config.yaml
n_layer: 16
d_model: 256
n_head: 4
n_kv_head: 1
head_dim: 64
d_mlp: 704
vocab_size: 2107
activation: "swiglu"
norm: "layernorm"
norm_place: "pre"
norm_eps: 1e-06
positions: "rope"
rope_base: 13800.0
rope_fraction: 1.0
qk_norm: false
attn_scale: 0.125
bias: "none"
tie_embeddings: false
parallel_block: false
init: "uniform"
init_std_qkv: 0.0167
init_std_o: 0.0
init_std_up: 0.0167
init_std_down: 0.0
optimizer: "adamw"
lr: 0.00136
beta1: 0.9
beta2: 0.95
weight_decay: 0.16
lr_head: 0.00626
grad_clip: 1.0
warmup_steps: 228
schedule: "wsd"
decay_fraction: 0.556
decay_shape: "sqrt"
final_lr_fraction: 0.1
batch_tokens: 65536
seq_len: 512
doc_mask: true
z_loss: 1e-05
train_tokens: 326400000
steps: 4981
dataset: "wikipedia_en"
Each number is 200 + 20 x the weight over its row's rms, rounded and kept within 0 to 999. Layers, rows and columns count from 0. The size before them is the row's rms in percent of the matrix's.

# layer 9 attention output (transposed), 256x256, rms 0.0473, rows 32-52,95-116,159-180,223-244, columns 64-127
098,216,190,186,176,183,159,211,173,219,225,185,203,194,192,217,193,234,203,203,211,197,210,215,203,181,212,167,168,226,215,198,205,177,191,197,215,188,183,194,188,225,183,189,180,198,194,235,195,234,196,177,185,221,204,192,203,235,206,214,210,244,204,188,179
100,233,201,174,176,192,188,242,224,183,171,178,212,208,150,185,224,183,216,174,219,187,207,176,233,193,162,204,190,183,182,250,232,206,212,179,231,205,226,194,226,181,168,174,199,209,204,217,204,234,188,209,148,209,211,202,210,193,221,174,198,173,186,224,176
113,199,162,170,202,213,182,200,199,229,179,173,222,192,206,195,220,212,238,193,214,179,191,218,162,197,214,170,161,200,242,159,203,228,194,194,198,224,201,201,197,193,187,184,236,190,167,219,200,191,202,173,214,224,220,170,195,188,221,202,209,206,221,223,168
089,237,205,202,185,252,226,196,185,209,229,201,216,180,176,185,218,219,203,208,209,205,191,187,197,209,195,216,216,204,165,204,234,192,188,167,194,219,205,226,196,250,197,200,205,232,238,224,179,201,197,191,180,189,205,202,194,175,178,221,176,218,147,184,139
105,201,176,196,242,212,215,198,165,187,191,187,190,158,222,222,212,192,220,181,184,211,198,199,205,189,201,212,209,206,164,205,184,190,174,210,234,180,203,201,202,182,207,188,193,192,216,186,194,212,237,208,237,215,204,215,207,165,181,202,189,219,176,219,180
104,204,190,213,188,198,190,216,195,176,216,195,207,222,152,196,199,210,208,224,205,217,180,208,187,179,193,175,161,227,158,189,265,185,225,163,237,205,210,226,209,225,207,179,160,192,173,224,190,218,205,190,173,209,187,195,174,200,187,222,205,209,217,181,192
088,196,176,215,173,196,167,240,178,170,189,184,223,210,154,195,165,190,235,186,184,170,213,210,170,203,183,194,211,195,207,198,205,203,235,188,182,192,184,198,204,192,200,188,183,223,204,190,202,195,192,184,200,190,188,180,216,203,198,176,131,196,163,214,184
093,201,196,162,219,186,182,207,232,207,238,184,187,195,189,193,182,215,193,205,222,189,191,202,184,215,199,189,250,195,165,191,196,214,168,212,193,201,222,179,203,171,220,204,224,209,176,186,184,177,195,195,175,179,181,210,181,162,198,210,207,151,223,237,240
094,215,202,189,201,201,197,219,170,222,263,186,203,233,205,172,211,215,231,193,194,240,206,200,235,226,200,210,179,209,216,190,220,180,197,215,191,235,214,204,197,218,204,211,227,177,215,177,204,164,191,176,176,212,214,204,208,180,184,213,175,192,195,202,224
100,220,202,188,192,179,190,226,184,174,202,203,191,209,221,202,214,214,205,231,197,204,214,195,196,164,206,219,147,249,208,212,187,196,221,179,223,216,223,195,209,189,202,237,162,188,181,197,169,237,215,224,226,227,197,190,160,182,215,197,226,224,201,182,199
098,204,218,207,202,205,221,152,212,227,145,188,182,187,187,205,194,187,196,193,189,165,207,176,197,159,186,222,227,208,228,198,215,229,214,161,207,183,174,182,226,215,218,198,165,202,186,228,185,204,203,196,220,185,170,229,214,196,216,212,198,181,161,190,206
093,215,187,207,198,210,188,202,187,202,207,178,196,194,221,218,230,228,196,184,205,179,225,218,225,195,195,231,226,201,194,246,205,197,194,210,232,193,207,209,203,218,193,206,187,190,196,207,201,222,200,221,208,205,191,183,194,193,206,242,191,197,170,197,221
087,208,189,212,208,227,164,176,222,240,144,204,207,205,184,214,204,209,191,190,223,165,214,183,220,230,156,223,189,184,218,174,210,222,191,192,204,211,226,173,198,198,190,213,212,187,189,237,182,196,221,219,173,208,201,192,185,169,193,203,200,211,180,257,185
103,183,174,210,219,168,205,206,237,218,170,166,226,231,166,197,191,201,161,176,218,185,180,222,196,200,187,205,230,192,207,182,220,197,194,191,206,202,175,196,230,196,217,169,178,205,188,227,232,210,175,200,175,189,185,207,180,205,208,210,162,187,235,182,222
103,179,214,198,208,184,184,196,202,226,211,183,204,208,182,219,206,199,229,191,194,235,225,234,247,208,202,190,200,226,194,200,215,205,203,180,231,184,195,200,199,194,179,189,181,183,225,218,196,236,242,206,188,245,229,200,159,184,212,216,204,196,158,192,226
099,151,201,202,207,211,205,247,240,185,229,221,170,227,197,191,162,203,209,194,216,177,187,189,180,220,199,200,233,207,190,218,161,201,195,197,171,236,187,165,202,170,178,208,195,196,190,168,223,210,182,219,182,211,145,162,205,190,214,180,198,179,213,229,229
093,200,218,235,226,183,192,184,199,210,159,217,228,193,210,187,220,200,212,197,197,190,222,181,191,206,233,249,190,225,184,193,192,196,213,170,211,184,219,171,203,190,210,246,190,248,148,236,190,201,173,178,169,207,199,199,201,214,177,179,256,214,216,207,200
106,204,208,208,223,212,188,192,199,183,216,210,182,175,232,206,197,203,170,190,212,188,219,208,189,197,220,222,238,201,173,192,197,226,181,219,169,192,169,187,206,194,178,223,234,183,197,222,198,201,170,166,199,173,186,178,196,168,194,201,227,196,200,222,223
088,192,147,215,182,192,207,214,194,199,245,202,202,169,180,227,218,187,200,203,174,206,212,183,199,177,188,224,228,168,144,216,181,185,192,190,204,194,237,223,213,214,205,197,179,223,143,220,191,183,196,201,200,196,188,199,205,211,198,198,212,208,192,208,205
092,212,206,214,189,218,180,177,173,238,162,205,198,232,190,218,207,232,225,214,204,193,219,205,219,185,167,188,185,199,239,167,241,202,206,189,207,218,202,194,164,229,207,181,203,173,221,192,227,229,190,182,203,188,207,197,177,177,187,193,182,206,202,200,200
104,197,221,213,209,190,162,217,244,209,164,188,226,220,184,217,211,213,173,183,216,163,189,239,198,222,188,197,192,171,226,186,199,207,221,209,219,191,201,172,234,152,169,247,188,195,204,206,218,222,178,229,187,188,211,177,191,194,248,195,158,207,218,213,234
088,211,205,182,165,206,178,189,211,155,213,209,202,182,206,220,200,207,215,228,187,179,183,205,161,204,203,206,187,226,187,167,204,243,186,224,194,192,174,173,247,185,205,184,202,184,211,181,225,177,210,211,207,219,214,182,196,201,204,195,180,212,253,181,176
098,234,186,177,155,201,205,179,197,217,177,195,203,208,182,229,181,229,193,228,202,200,188,186,206,194,200,180,201,186,217,202,187,214,188,204,213,200,216,172,200,232,210,191,181,211,176,210,201,194,242,210,197,196,208,181,203,190,149,221,181,205,237,216,181
097,198,212,200,191,183,224,211,237,183,209,200,211,222,135,222,229,202,210,184,195,161,203,187,229,184,207,205,167,175,222,259,197,227,224,202,190,209,218,169,227,177,163,187,189,212,188,204,202,218,205,227,181,205,198,178,233,188,215,204,220,213,177,190,188
092,170,171,190,227,242,187,226,185,188,200,182,197,210,199,198,196,178,245,201,204,178,209,224,167,223,176,164,141,197,188,213,193,231,205,161,192,196,206,189,187,206,195,207,254,198,183,193,194,216,254,180,193,241,213,214,203,202,220,205,184,230,202,248,174
088,210,189,186,235,201,201,175,209,218,243,202,212,197,167,219,194,220,192,204,191,214,234,182,223,198,187,218,195,204,165,193,181,199,220,204,180,224,191,210,213,194,138,186,172,238,219,209,170,200,188,193,207,207,173,207,215,222,169,204,195,220,189,194,196
088,182,187,192,228,174,179,207,212,192,208,177,216,197,228,220,210,228,200,200,159,230,179,213,205,196,183,228,196,216,154,170,191,174,213,197,239,176,191,209,182,187,216,197,198,202,188,185,184,205,196,212,208,229,204,198,160,200,222,221,199,219,156,237,213
100,189,198,196,176,200,208,203,239,153,173,190,186,206,191,168,186,163,224,194,218,209,174,171,186,217,198,197,194,196,224,216,189,228,209,194,178,198,217,185,209,210,197,175,151,176,219,209,219,188,231,232,196,221,183,210,214,186,174,207,150,218,237,170,191
094,196,174,187,206,211,200,227,180,187,226,206,197,168,185,206,184,206,205,216,178,183,207,192,179,218,173,201,183,232,221,183,183,215,188,198,208,174,175,196,215,189,206,186,239,171,230,194,190,200,208,202,206,212,215,216,186,212,235,200,155,170,173,198,209
099,208,206,207,187,206,177,200,214,214,255,206,193,183,156,186,207,188,191,186,194,181,175,211,187,178,174,217,202,208,178,173,184,204,201,217,190,214,182,211,188,185,216,197,228,171,216,225,169,191,207,206,214,179,206,218,169,182,227,183,198,178,199,204,210
090,220,212,210,198,195,173,221,216,229,206,192,219,231,175,177,221,215,266,197,178,203,205,218,192,184,216,214,177,203,197,223,189,220,192,183,199,207,204,190,199,191,207,202,188,225,171,192,238,203,187,188,226,179,200,196,218,178,187,215,219,205,194,201,189
084,225,193,218,186,178,193,190,188,193,173,189,202,203,205,186,230,191,197,179,175,203,257,198,207,184,235,216,158,211,233,192,192,187,234,217,215,206,189,162,195,185,201,204,162,196,221,184,190,209,233,229,207,212,182,186,169,190,216,171,194,192,204,175,201
087,213,188,215,191,175,193,162,184,211,212,208,201,218,208,226,190,215,172,194,189,187,203,204,208,186,184,210,214,234,242,167,247,216,204,188,212,206,207,180,194,192,224,177,192,177,186,220,171,220,186,208,225,198,185,224,173,212,219,199,206,183,160,186,217
099,197,223,208,184,187,218,159,207,213,230,202,232,214,234,224,188,235,201,188,211,178,202,186,229,181,221,225,263,172,211,234,216,175,190,198,216,222,199,209,207,195,146,196,171,212,178,212,207,204,202,203,204,188,219,174,190,213,181,209,222,205,182,141,196
103,165,173,208,218,220,168,202,228,222,196,211,205,223,180,202,224,167,208,167,202,180,176,193,191,197,228,219,205,167,240,189,177,247,197,228,206,204,202,202,233,164,153,211,199,226,185,229,195,205,206,219,184,210,186,176,199,153,214,207,186,234,223,216,175
096,181,218,225,207,195,211,193,211,188,201,178,213,204,186,200,194,200,203,201,199,198,172,202,146,219,203,208,221,168,196,194,215,217,210,242,201,229,230,192,182,190,215,186,199,191,159,197,222,172,202,187,205,180,233,218,197,211,205,208,151,225,212,157,216
085,177,199,199,210,198,173,227,217,202,195,198,168,202,160,197,214,193,228,204,218,228,183,212,212,180,200,180,187,219,162,203,191,210,192,195,220,178,181,207,203,205,217,191,202,215,225,220,189,218,229,225,178,190,203,208,203,187,206,202,195,170,185,203,188
095,193,221,207,197,229,227,242,206,164,215,206,164,174,197,214,206,183,196,211,181,196,204,205,188,211,177,205,219,210,188,242,180,197,222,195,189,194,186,179,221,179,207,196,190,188,228,170,147,217,194,233,179,193,184,181,168,164,227,166,215,186,194,233,205
091,168,213,213,215,204,166,197,223,190,164,202,220,196,229,192,233,189,211,182,223,212,217,186,191,189,231,256,197,213,204,227,162,220,176,206,198,188,206,181,230,142,193,215,157,228,188,204,216,215,219,170,220,219,163,202,220,213,213,191,226,230,214,182,180
104,217,206,195,226,201,199,166,176,212,234,208,178,136,217,215,192,226,175,178,225,203,204,192,218,197,230,212,230,204,182,169,211,192,168,213,207,187,162,200,211,201,223,207,200,173,224,187,205,165,186,222,203,201,193,218,210,177,194,199,235,206,200,182,225
096,188,186,203,212,233,201,201,229,208,196,189,217,203,187,206,217,179,214,195,219,198,193,171,169,207,214,212,219,160,216,248,194,191,192,184,194,236,233,235,215,193,172,167,198,220,199,202,211,161,183,176,210,196,190,184,232,180,194,208,204,209,165,186,208
087,205,204,222,192,216,186,204,193,211,206,195,192,224,203,187,199,230,245,187,197,201,194,186,188,198,227,199,118,232,238,176,205,225,229,201,207,188,179,182,223,160,216,228,189,230,200,181,231,204,208,187,207,163,187,184,189,157,227,217,165,195,211,180,197
098,189,228,190,180,174,208,207,226,199,199,217,205,214,187,195,208,199,197,184,173,168,172,224,194,205,203,200,224,164,265,193,176,196,205,220,207,204,193,171,223,168,175,219,199,205,209,221,191,198,217,229,180,201,190,188,181,204,229,193,179,193,233,177,177
109,213,207,171,154,244,207,214,208,207,196,220,182,195,185,232,193,196,220,178,173,184,214,172,208,199,186,215,190,205,203,195,209,172,183,205,197,189,184,173,196,234,203,205,209,206,210,188,182,164,192,239,215,165,215,210,215,233,211,195,176,184,219,193,189
116,195,222,179,172,209,215,199,193,191,206,162,248,241,209,213,176,222,196,231,190,211,198,210,202,189,191,188,213,220,192,208,196,175,181,191,205,205,238,193,186,220,228,162,175,222,194,199,170,177,231,216,213,204,211,174,206,231,187,219,174,163,194,232,204
105,218,213,157,201,197,197,253,193,180,175,176,205,219,185,214,216,172,239,219,183,162,196,172,191,223,183,169,191,192,174,246,213,216,202,212,170,209,194,216,217,199,180,185,186,202,184,192,194,236,206,204,176,189,199,185,229,190,189,194,201,210,229,200,173
109,213,184,205,226,229,191,204,174,207,200,187,179,229,224,201,177,171,233,189,219,192,201,188,177,213,198,191,172,205,230,177,186,203,237,203,209,188,206,228,179,204,205,214,216,200,178,205,206,218,217,195,223,230,213,229,175,215,151,214,166,223,173,233,186
106,253,199,193,238,210,222,181,185,197,225,216,194,196,192,211,209,238,206,214,195,214,213,184,196,224,212,208,172,194,191,209,229,227,197,216,210,209,198,166,212,219,167,214,187,243,165,198,211,201,178,183,224,169,193,181,186,202,177,212,203,192,175,204,182
099,191,212,212,218,182,204,224,220,230,218,174,217,182,232,190,200,184,210,219,187,203,209,195,233,208,209,234,212,218,171,170,202,179,197,188,189,194,194,206,209,185,211,242,226,206,181,207,191,208,206,230,194,215,218,227,201,186,162,213,227,215,172,232,198
104,182,209,217,191,219,207,207,230,166,202,189,204,202,203,155,168,172,213,165,196,203,192,187,177,210,226,192,192,211,190,232,190,207,205,202,167,204,198,197,208,221,246,191,202,194,247,203,193,156,223,208,220,224,179,216,198,205,175,201,157,198,251,186,200
111,212,196,194,188,203,238,205,180,191,209,211,182,198,184,168,181,179,179,225,190,190,198,198,220,207,178,212,218,230,238,207,190,162,193,191,186,215,207,218,203,196,213,192,193,174,184,198,141,212,201,185,182,210,206,244,196,182,218,229,135,226,157,211,239
108,200,207,216,208,209,193,221,183,221,221,195,199,199,160,184,185,197,216,185,192,204,196,184,176,213,179,210,188,223,230,206,166,205,178,204,179,211,179,188,210,187,216,174,191,185,222,234,189,230,194,195,251,206,178,177,209,204,229,208,186,194,206,177,190
118,215,215,181,219,200,200,199,197,212,176,212,201,193,189,174,222,221,242,195,198,227,220,190,185,209,189,215,191,211,223,231,204,216,184,221,200,206,198,177,187,197,176,187,171,239,197,192,214,203,201,168,230,188,196,195,225,192,203,198,223,172,179,159,194
112,213,193,207,188,189,175,214,220,203,208,193,215,209,209,177,180,200,202,191,206,192,223,199,183,222,229,198,169,213,226,216,186,201,213,227,224,209,178,183,186,207,204,191,177,222,220,212,198,200,223,192,216,232,201,194,197,239,176,190,188,203,206,182,157
114,188,190,215,206,171,214,179,194,211,193,207,206,192,210,231,192,211,150,200,173,196,184,252,219,181,214,182,218,201,194,192,228,210,204,202,188,185,207,197,189,197,209,207,181,181,160,208,178,214,176,215,151,198,223,205,186,215,190,213,235,213,185,207,206
102,194,214,193,176,198,194,180,220,215,233,172,214,229,234,236,200,258,221,202,233,182,235,221,189,190,209,180,223,181,195,225,213,177,208,197,206,211,215,186,181,204,197,216,187,212,190,233,240,168,215,205,234,212,200,174,177,238,161,191,179,192,217,198,216
094,159,181,221,180,203,175,203,224,224,175,211,188,182,176,176,192,215,198,180,185,173,208,180,201,199,224,211,204,198,203,249,180,211,205,213,204,210,184,202,207,203,203,175,211,188,269,198,202,162,195,200,205,234,175,189,226,184,193,227,189,217,213,196,174
099,213,171,197,202,218,217,191,202,158,219,186,179,183,190,201,176,195,210,181,211,201,148,186,172,194,225,195,196,168,169,180,225,195,205,259,201,169,204,193,223,221,198,166,197,176,162,215,216,220,199,214,200,177,216,209,198,208,170,227,164,231,217,218,206
102,178,228,210,206,193,194,211,204,213,208,184,237,196,196,161,201,197,217,217,214,238,199,191,165,176,208,184,182,220,200,216,169,203,194,197,205,195,182,207,176,214,188,176,184,210,231,221,179,195,205,197,200,228,198,195,243,197,197,183,241,159,204,180,216
105,175,211,213,201,242,220,226,215,213,217,218,175,189,164,236,211,174,206,197,179,174,161,172,218,183,166,203,190,196,201,230,207,190,232,179,207,192,181,173,201,180,179,155,199,176,212,215,172,237,205,222,161,169,193,210,205,172,229,177,207,180,188,208,183
098,202,216,193,198,232,158,174,209,228,181,193,204,204,234,215,217,205,173,177,214,197,245,213,189,189,241,196,191,193,212,190,200,218,164,206,196,197,203,179,218,196,192,219,153,193,168,175,206,185,193,184,197,186,189,210,204,254,205,165,212,199,210,180,188
099,213,210,212,185,216,196,210,189,177,203,170,197,189,201,179,165,186,256,187,210,211,186,173,205,187,218,237,165,218,195,154,231,178,158,200,191,190,176,191,212,218,233,205,213,233,186,210,197,187,196,227,233,168,188,226,207,183,195,215,179,216,200,209,223
119,184,201,213,205,221,177,178,224,208,227,184,182,194,172,213,208,188,220,175,219,191,184,175,199,189,242,203,228,159,194,209,194,185,199,192,217,240,234,242,210,187,216,189,202,185,233,203,203,150,210,179,204,196,186,222,219,174,220,202,202,210,178,193,208
099,232,210,224,177,222,188,205,196,191,197,219,199,204,199,181,186,205,226,162,160,212,202,187,214,234,186,213,183,219,223,205,204,203,217,223,187,182,153,173,207,201,233,209,232,234,236,186,200,196,220,202,240,159,225,192,180,199,190,207,178,179,193,201,155
084,200,212,196,166,211,170,223,226,227,211,230,188,208,203,177,186,232,201,180,188,167,214,202,186,208,188,199,214,195,249,215,155,201,202,238,224,207,179,179,179,220,189,174,204,199,216,222,206,183,200,191,202,255,186,187,242,202,202,193,163,200,229,189,197
108,220,175,191,202,173,179,213,201,215,175,208,211,199,223,179,214,206,176,226,195,192,197,210,199,214,211,173,182,199,203,208,197,228,229,195,221,221,174,180,164,191,200,187,165,221,200,223,216,226,215,179,191,194,174,205,204,202,214,192,215,224,196,216,193
107,199,224,187,224,167,203,198,187,199,208,230,195,193,158,207,203,158,211,182,204,175,201,203,214,206,229,179,202,157,182,208,196,188,217,188,201,191,211,216,201,207,154,208,199,186,231,241,203,265,208,176,190,190,218,201,217,235,187,190,185,212,223,193,172
107,177,223,206,208,236,196,206,219,213,198,196,197,213,205,176,188,182,220,192,229,242,210,208,227,207,190,222,194,207,151,218,189,183,228,213,243,188,203,189,206,203,215,171,176,185,247,181,184,190,206,197,205,215,215,193,201,223,211,199,232,184,196,214,208
106,205,186,191,191,206,223,201,218,213,181,205,183,201,169,220,180,196,205,189,157,202,210,213,187,194,206,233,193,175,223,152,207,197,169,199,191,207,245,196,196,191,222,225,233,197,201,224,203,228,190,139,225,209,219,196,190,190,216,215,197,187,214,191,209
099,175,200,212,199,205,181,200,235,197,273,232,204,198,187,212,183,197,203,171,220,213,194,215,220,200,187,204,209,190,182,191,187,220,199,214,199,242,212,212,171,192,227,176,199,187,215,210,183,196,208,212,192,211,187,221,166,182,209,214,207,198,217,187,199
103,213,171,204,241,191,162,207,202,196,146,184,211,207,189,229,240,186,196,213,191,217,172,228,150,214,204,222,179,180,206,183,191,207,234,178,197,219,192,196,202,170,202,180,148,215,196,200,179,190,183,186,219,210,177,192,197,210,228,211,204,215,183,217,236
113,246,166,201,193,208,267,177,159,181,170,202,215,202,202,219,227,231,173,198,215,186,209,181,160,182,170,192,163,188,218,167,227,234,197,176,199,179,201,220,183,210,205,188,192,214,209,205,196,211,186,200,165,154,196,211,228,209,201,212,247,186,195,188,200
105,186,194,221,190,205,197,160,208,194,161,221,195,168,195,218,187,203,219,196,209,205,203,197,193,202,175,177,191,184,226,219,206,215,177,174,199,138,166,233,197,206,219,203,200,196,177,211,252,215,222,177,217,165,223,195,219,216,203,188,203,221,196,221,193
100,182,200,221,225,211,215,196,221,206,217,187,188,225,205,226,227,207,177,203,213,154,202,227,190,194,187,168,229,237,175,210,228,221,208,208,230,191,191,185,204,186,152,208,187,220,179,214,197,192,185,202,185,177,215,209,133,176,199,180,245,192,218,187,249
104,154,199,197,213,188,151,177,186,217,249,211,176,231,231,234,182,215,196,166,191,204,218,209,225,209,198,192,193,205,183,182,216,195,215,191,220,210,158,182,229,168,198,193,193,187,162,214,187,217,216,205,177,232,220,201,183,196,154,190,189,192,211,228,170
105,183,149,196,206,174,201,207,185,197,129,184,190,217,222,184,197,210,173,151,184,197,209,216,212,171,200,211,219,195,193,152,163,195,211,171,220,182,229,173,214,181,212,261,241,209,199,178,198,250,186,231,220,215,207,231,202,202,210,239,220,200,212,217,219
107,221,203,207,203,184,181,210,167,232,165,198,196,163,195,157,196,188,199,200,199,224,199,182,206,204,185,245,197,195,270,217,180,210,197,160,217,183,210,167,195,183,231,201,228,227,188,183,215,181,221,184,218,170,176,198,222,174,252,191,214,178,184,200,212
101,207,203,165,217,204,190,205,199,217,234,207,214,219,176,196,232,203,203,214,208,198,190,196,175,179,199,207,226,207,196,199,209,179,188,201,233,235,229,197,220,206,165,202,197,198,210,198,162,195,173,191,173,224,194,190,183,209,183,194,206,164,212,189,217
110,201,194,187,190,184,181,200,207,221,158,187,215,186,203,199,193,194,193,217,219,194,196,207,232,211,193,185,174,217,204,184,198,211,201,207,219,194,206,209,230,190,227,185,147,225,199,214,190,211,191,188,204,188,179,188,199,196,185,201,244,218,207,239,202
103,226,205,220,182,199,222,183,160,205,230,202,219,197,228,197,196,188,187,196,199,216,203,226,178,222,191,227,174,195,207,199,180,206,174,219,194,212,221,200,191,202,236,208,241,216,218,177,230,182,222,171,231,149,208,190,181,182,188,191,210,181,212,169,193
111,230,197,182,218,161,176,208,223,232,203,197,180,201,197,254,231,204,216,189,206,184,209,236,220,216,199,197,204,178,153,198,219,221,185,184,214,197,184,207,208,180,167,178,194,206,205,218,195,204,186,191,202,180,225,169,203,201,213,243,209,231,182,214,200
106,202,220,206,159,181,185,204,216,212,200,220,224,177,239,181,167,234,176,205,208,204,218,236,177,187,180,219,223,218,176,207,205,213,165,225,193,176,164,196,192,203,225,216,212,186,221,165,239,209,214,165,217,192,214,196,161,206,206,211,230,198,216,173,197
107,201,191,208,208,173,201,190,181,185,164,224,203,185,180,177,197,186,199,193,174,215,197,196,199,175,217,207,201,216,148,178,168,198,189,194,223,194,212,209,199,223,259,226,224,260,192,189,205,229,169,192,206,199,194,232,212,209,211,206,211,207,207,220,218
099,164,209,234,163,209,201,207,226,190,221,205,174,227,216,246,246,199,196,236,213,213,208,200,192,196,204,163,196,206,179,194,186,203,192,212,189,199,184,186,187,177,145,202,218,211,194,226,211,176,208,194,193,205,147,192,153,198,217,181,201,170,228,209,214
084,224,163,197,188,197,219,176,171,214,204,207,193,184,198,175,222,224,194,233,196,236,193,163,193,189,181,219,205,242,190,171,183,204,205,232,202,178,201,241,190,233,239,211,201,214,191,161,199,168,180,188,177,200,177,217,194,209,187,207,187,189,181,212,221
099,224,186,182,230,167,179,211,187,233,180,181,169,197,210,249,202,173,189,198,207,190,201,200,204,178,211,199,198,209,193,191,208,184,230,181,232,201,208,204,230,207,217,205,162,180,176,226,183,221,189,194,196,211,212,206,219,189,198,245,206,182,219,239,219
098,221,226,227,219,188,228,183,240,186,136,201,214,193,226,213,196,169,177,174,221,167,184,194,211,202,197,176,197,187,217,223,214,222,177,202,208,214,191,188,217,172,178,213,188,220,215,214,211,225,185,205,157,174,203,204,188,203,210,218,191,218,193,175,192
# layer 9 attention value, 64x256, rms 0.0429, rows 32-53, columns 64-127
109,220,217,185,183,189,197,196,220,190,204,210,182,185,187,212,213,240,197,230,182,178,231,199,219,201,194,212,208,221,196,191,171,219,218,213,137,201,202,198,214,175,255,204,186,211,199,177,213,178,206,178,184,197,193,172,191,210,197,212,205,187,189,196,228
102,179,189,196,200,195,213,215,173,176,202,219,168,178,230,197,226,219,197,178,183,141,204,187,218,176,201,204,230,177,187,226,160,214,205,211,165,189,191,233,207,186,216,188,221,195,183,181,195,213,231,225,204,190,210,210,172,186,208,181,161,197,186,182,207
103,190,208,229,191,206,200,202,188,195,195,234,212,218,194,198,159,241,191,181,186,215,222,194,209,171,201,190,186,187,203,215,208,166,214,187,170,181,211,189,223,214,159,202,214,198,201,196,184,205,218,226,209,207,187,169,235,219,200,204,198,163,210,196,187
098,232,217,205,225,217,197,202,182,209,209,210,215,214,178,194,219,200,215,210,194,172,185,160,161,154,237,197,254,195,211,229,201,215,166,199,183,170,202,192,233,200,200,220,184,216,175,205,167,195,241,201,216,200,215,167,182,183,217,177,206,190,203,203,192
099,212,219,217,184,198,196,241,224,187,203,191,167,207,192,156,157,243,190,186,201,150,214,163,203,159,218,175,177,208,194,196,198,205,186,201,208,205,217,221,189,247,215,204,226,230,228,229,225,202,220,191,208,190,195,176,162,182,181,221,202,177,205,187,185
105,195,233,185,202,170,196,189,205,196,193,238,230,163,215,176,217,175,200,242,187,202,230,231,233,256,217,257,205,210,194,227,197,204,174,208,177,189,205,215,178,186,199,206,238,196,187,183,206,188,181,210,220,194,193,223,186,205,158,198,209,192,201,189,185
101,200,206,209,200,215,214,231,203,201,183,177,180,206,226,194,217,193,180,201,192,198,182,216,230,210,201,216,202,204,203,188,175,155,209,193,176,225,221,215,213,205,175,175,200,154,214,227,167,179,178,233,189,226,185,241,191,178,165,166,186,227,196,188,213
101,240,190,207,188,200,202,197,170,203,196,205,213,200,226,171,188,195,201,182,196,235,195,182,220,219,231,232,182,214,213,202,184,203,231,176,189,241,219,218,228,231,211,213,197,186,187,179,193,201,172,231,232,215,214,180,199,224,210,210,204,208,198,212,206
109,198,187,190,240,210,190,217,167,185,193,200,224,142,200,196,193,222,186,192,229,196,200,183,226,184,232,215,216,216,211,197,202,221,190,223,200,182,189,185,185,219,221,180,187,192,190,191,167,219,228,202,212,202,187,181,222,202,223,212,211,213,199,207,173
100,208,222,197,203,229,212,177,203,205,202,242,192,189,169,225,196,178,205,226,203,184,197,215,187,249,209,179,197,247,197,235,201,217,206,194,184,222,186,202,176,203,208,214,188,158,163,182,231,179,216,188,207,179,200,182,206,204,193,215,167,202,204,171,180
102,195,178,191,191,211,204,179,236,170,211,176,193,226,220,200,206,212,215,190,201,213,217,232,205,189,222,168,178,196,198,191,179,213,191,214,157,211,222,196,165,174,211,200,186,153,192,192,196,207,234,185,199,229,201,205,214,206,177,192,203,219,243,193,208
098,215,190,194,214,192,203,175,191,182,207,191,163,203,203,177,216,239,208,196,175,200,203,194,211,204,221,184,211,230,205,220,202,233,188,177,160,178,205,219,177,214,185,215,173,196,235,227,223,167,224,199,199,195,195,188,195,177,180,216,224,201,226,193,208
097,198,173,204,199,216,197,172,175,208,189,197,165,241,186,203,185,190,189,223,169,218,180,153,227,219,204,175,246,179,192,231,234,192,180,212,187,199,198,228,194,204,181,204,209,210,220,212,189,214,220,194,181,199,207,223,226,211,186,229,193,171,195,168,182
098,180,203,194,198,194,203,181,210,219,192,201,195,180,196,181,209,162,175,163,204,207,213,195,217,195,240,216,130,173,194,197,181,189,183,238,189,182,203,192,230,212,215,181,214,192,194,153,185,220,180,199,181,214,183,224,179,219,210,221,227,192,232,201,194
098,217,230,187,207,200,204,214,163,170,193,207,199,170,249,205,214,209,213,229,201,185,183,198,187,167,184,184,205,226,192,191,175,197,223,212,185,180,207,226,199,248,209,199,196,223,236,197,208,203,225,223,208,217,173,250,188,200,205,181,187,214,200,179,194
102,201,224,222,178,222,202,171,172,176,199,203,193,203,185,220,210,186,202,177,184,173,185,191,212,197,208,153,148,185,202,183,188,194,219,199,185,215,181,210,155,168,154,222,197,181,204,204,177,202,192,223,196,187,213,225,202,201,207,211,162,211,165,227,203
098,205,187,197,198,233,185,192,198,218,188,233,234,204,221,240,175,218,208,199,211,182,181,223,193,186,194,183,189,257,181,188,200,211,191,177,199,205,229,194,198,175,162,207,150,160,176,199,189,213,205,177,206,165,210,163,172,224,186,216,182,172,186,201,199
105,224,187,199,179,182,190,226,194,203,190,157,166,200,199,205,161,159,203,195,198,200,185,229,175,175,230,196,199,271,204,195,208,210,192,181,195,179,206,183,245,217,216,210,190,178,194,216,234,205,197,200,196,215,209,181,207,169,160,212,231,197,199,211,230
103,151,201,219,218,188,202,149,216,177,205,167,211,175,248,178,206,198,186,197,198,201,231,218,198,221,223,190,213,173,187,208,220,181,190,220,207,226,204,236,189,174,183,171,235,195,206,243,206,196,193,202,188,189,206,217,209,255,193,211,217,176,194,208,217
093,178,216,195,224,225,184,243,196,199,194,214,218,197,171,169,193,219,206,184,173,161,174,225,183,215,235,220,203,202,204,197,211,179,197,187,190,173,195,173,182,188,174,177,224,210,227,177,203,237,211,224,212,180,206,160,193,198,200,188,188,230,173,181,197
092,199,191,212,198,194,194,183,175,179,175,234,211,233,184,198,200,214,216,212,169,201,188,198,224,211,191,231,245,220,201,198,222,211,225,249,216,204,200,182,209,228,177,189,199,168,199,196,176,171,210,203,200,192,242,230,198,183,181,217,207,234,215,214,194
105,234,209,212,208,200,216,192,175,210,202,195,181,178,212,184,217,215,205,221,202,185,179,212,185,183,183,164,220,194,199,196,220,213,209,214,156,238,208,228,202,208,191,177,213,215,189,215,209,207,168,220,170,206,229,211,172,212,180,210,192,205,196,192,204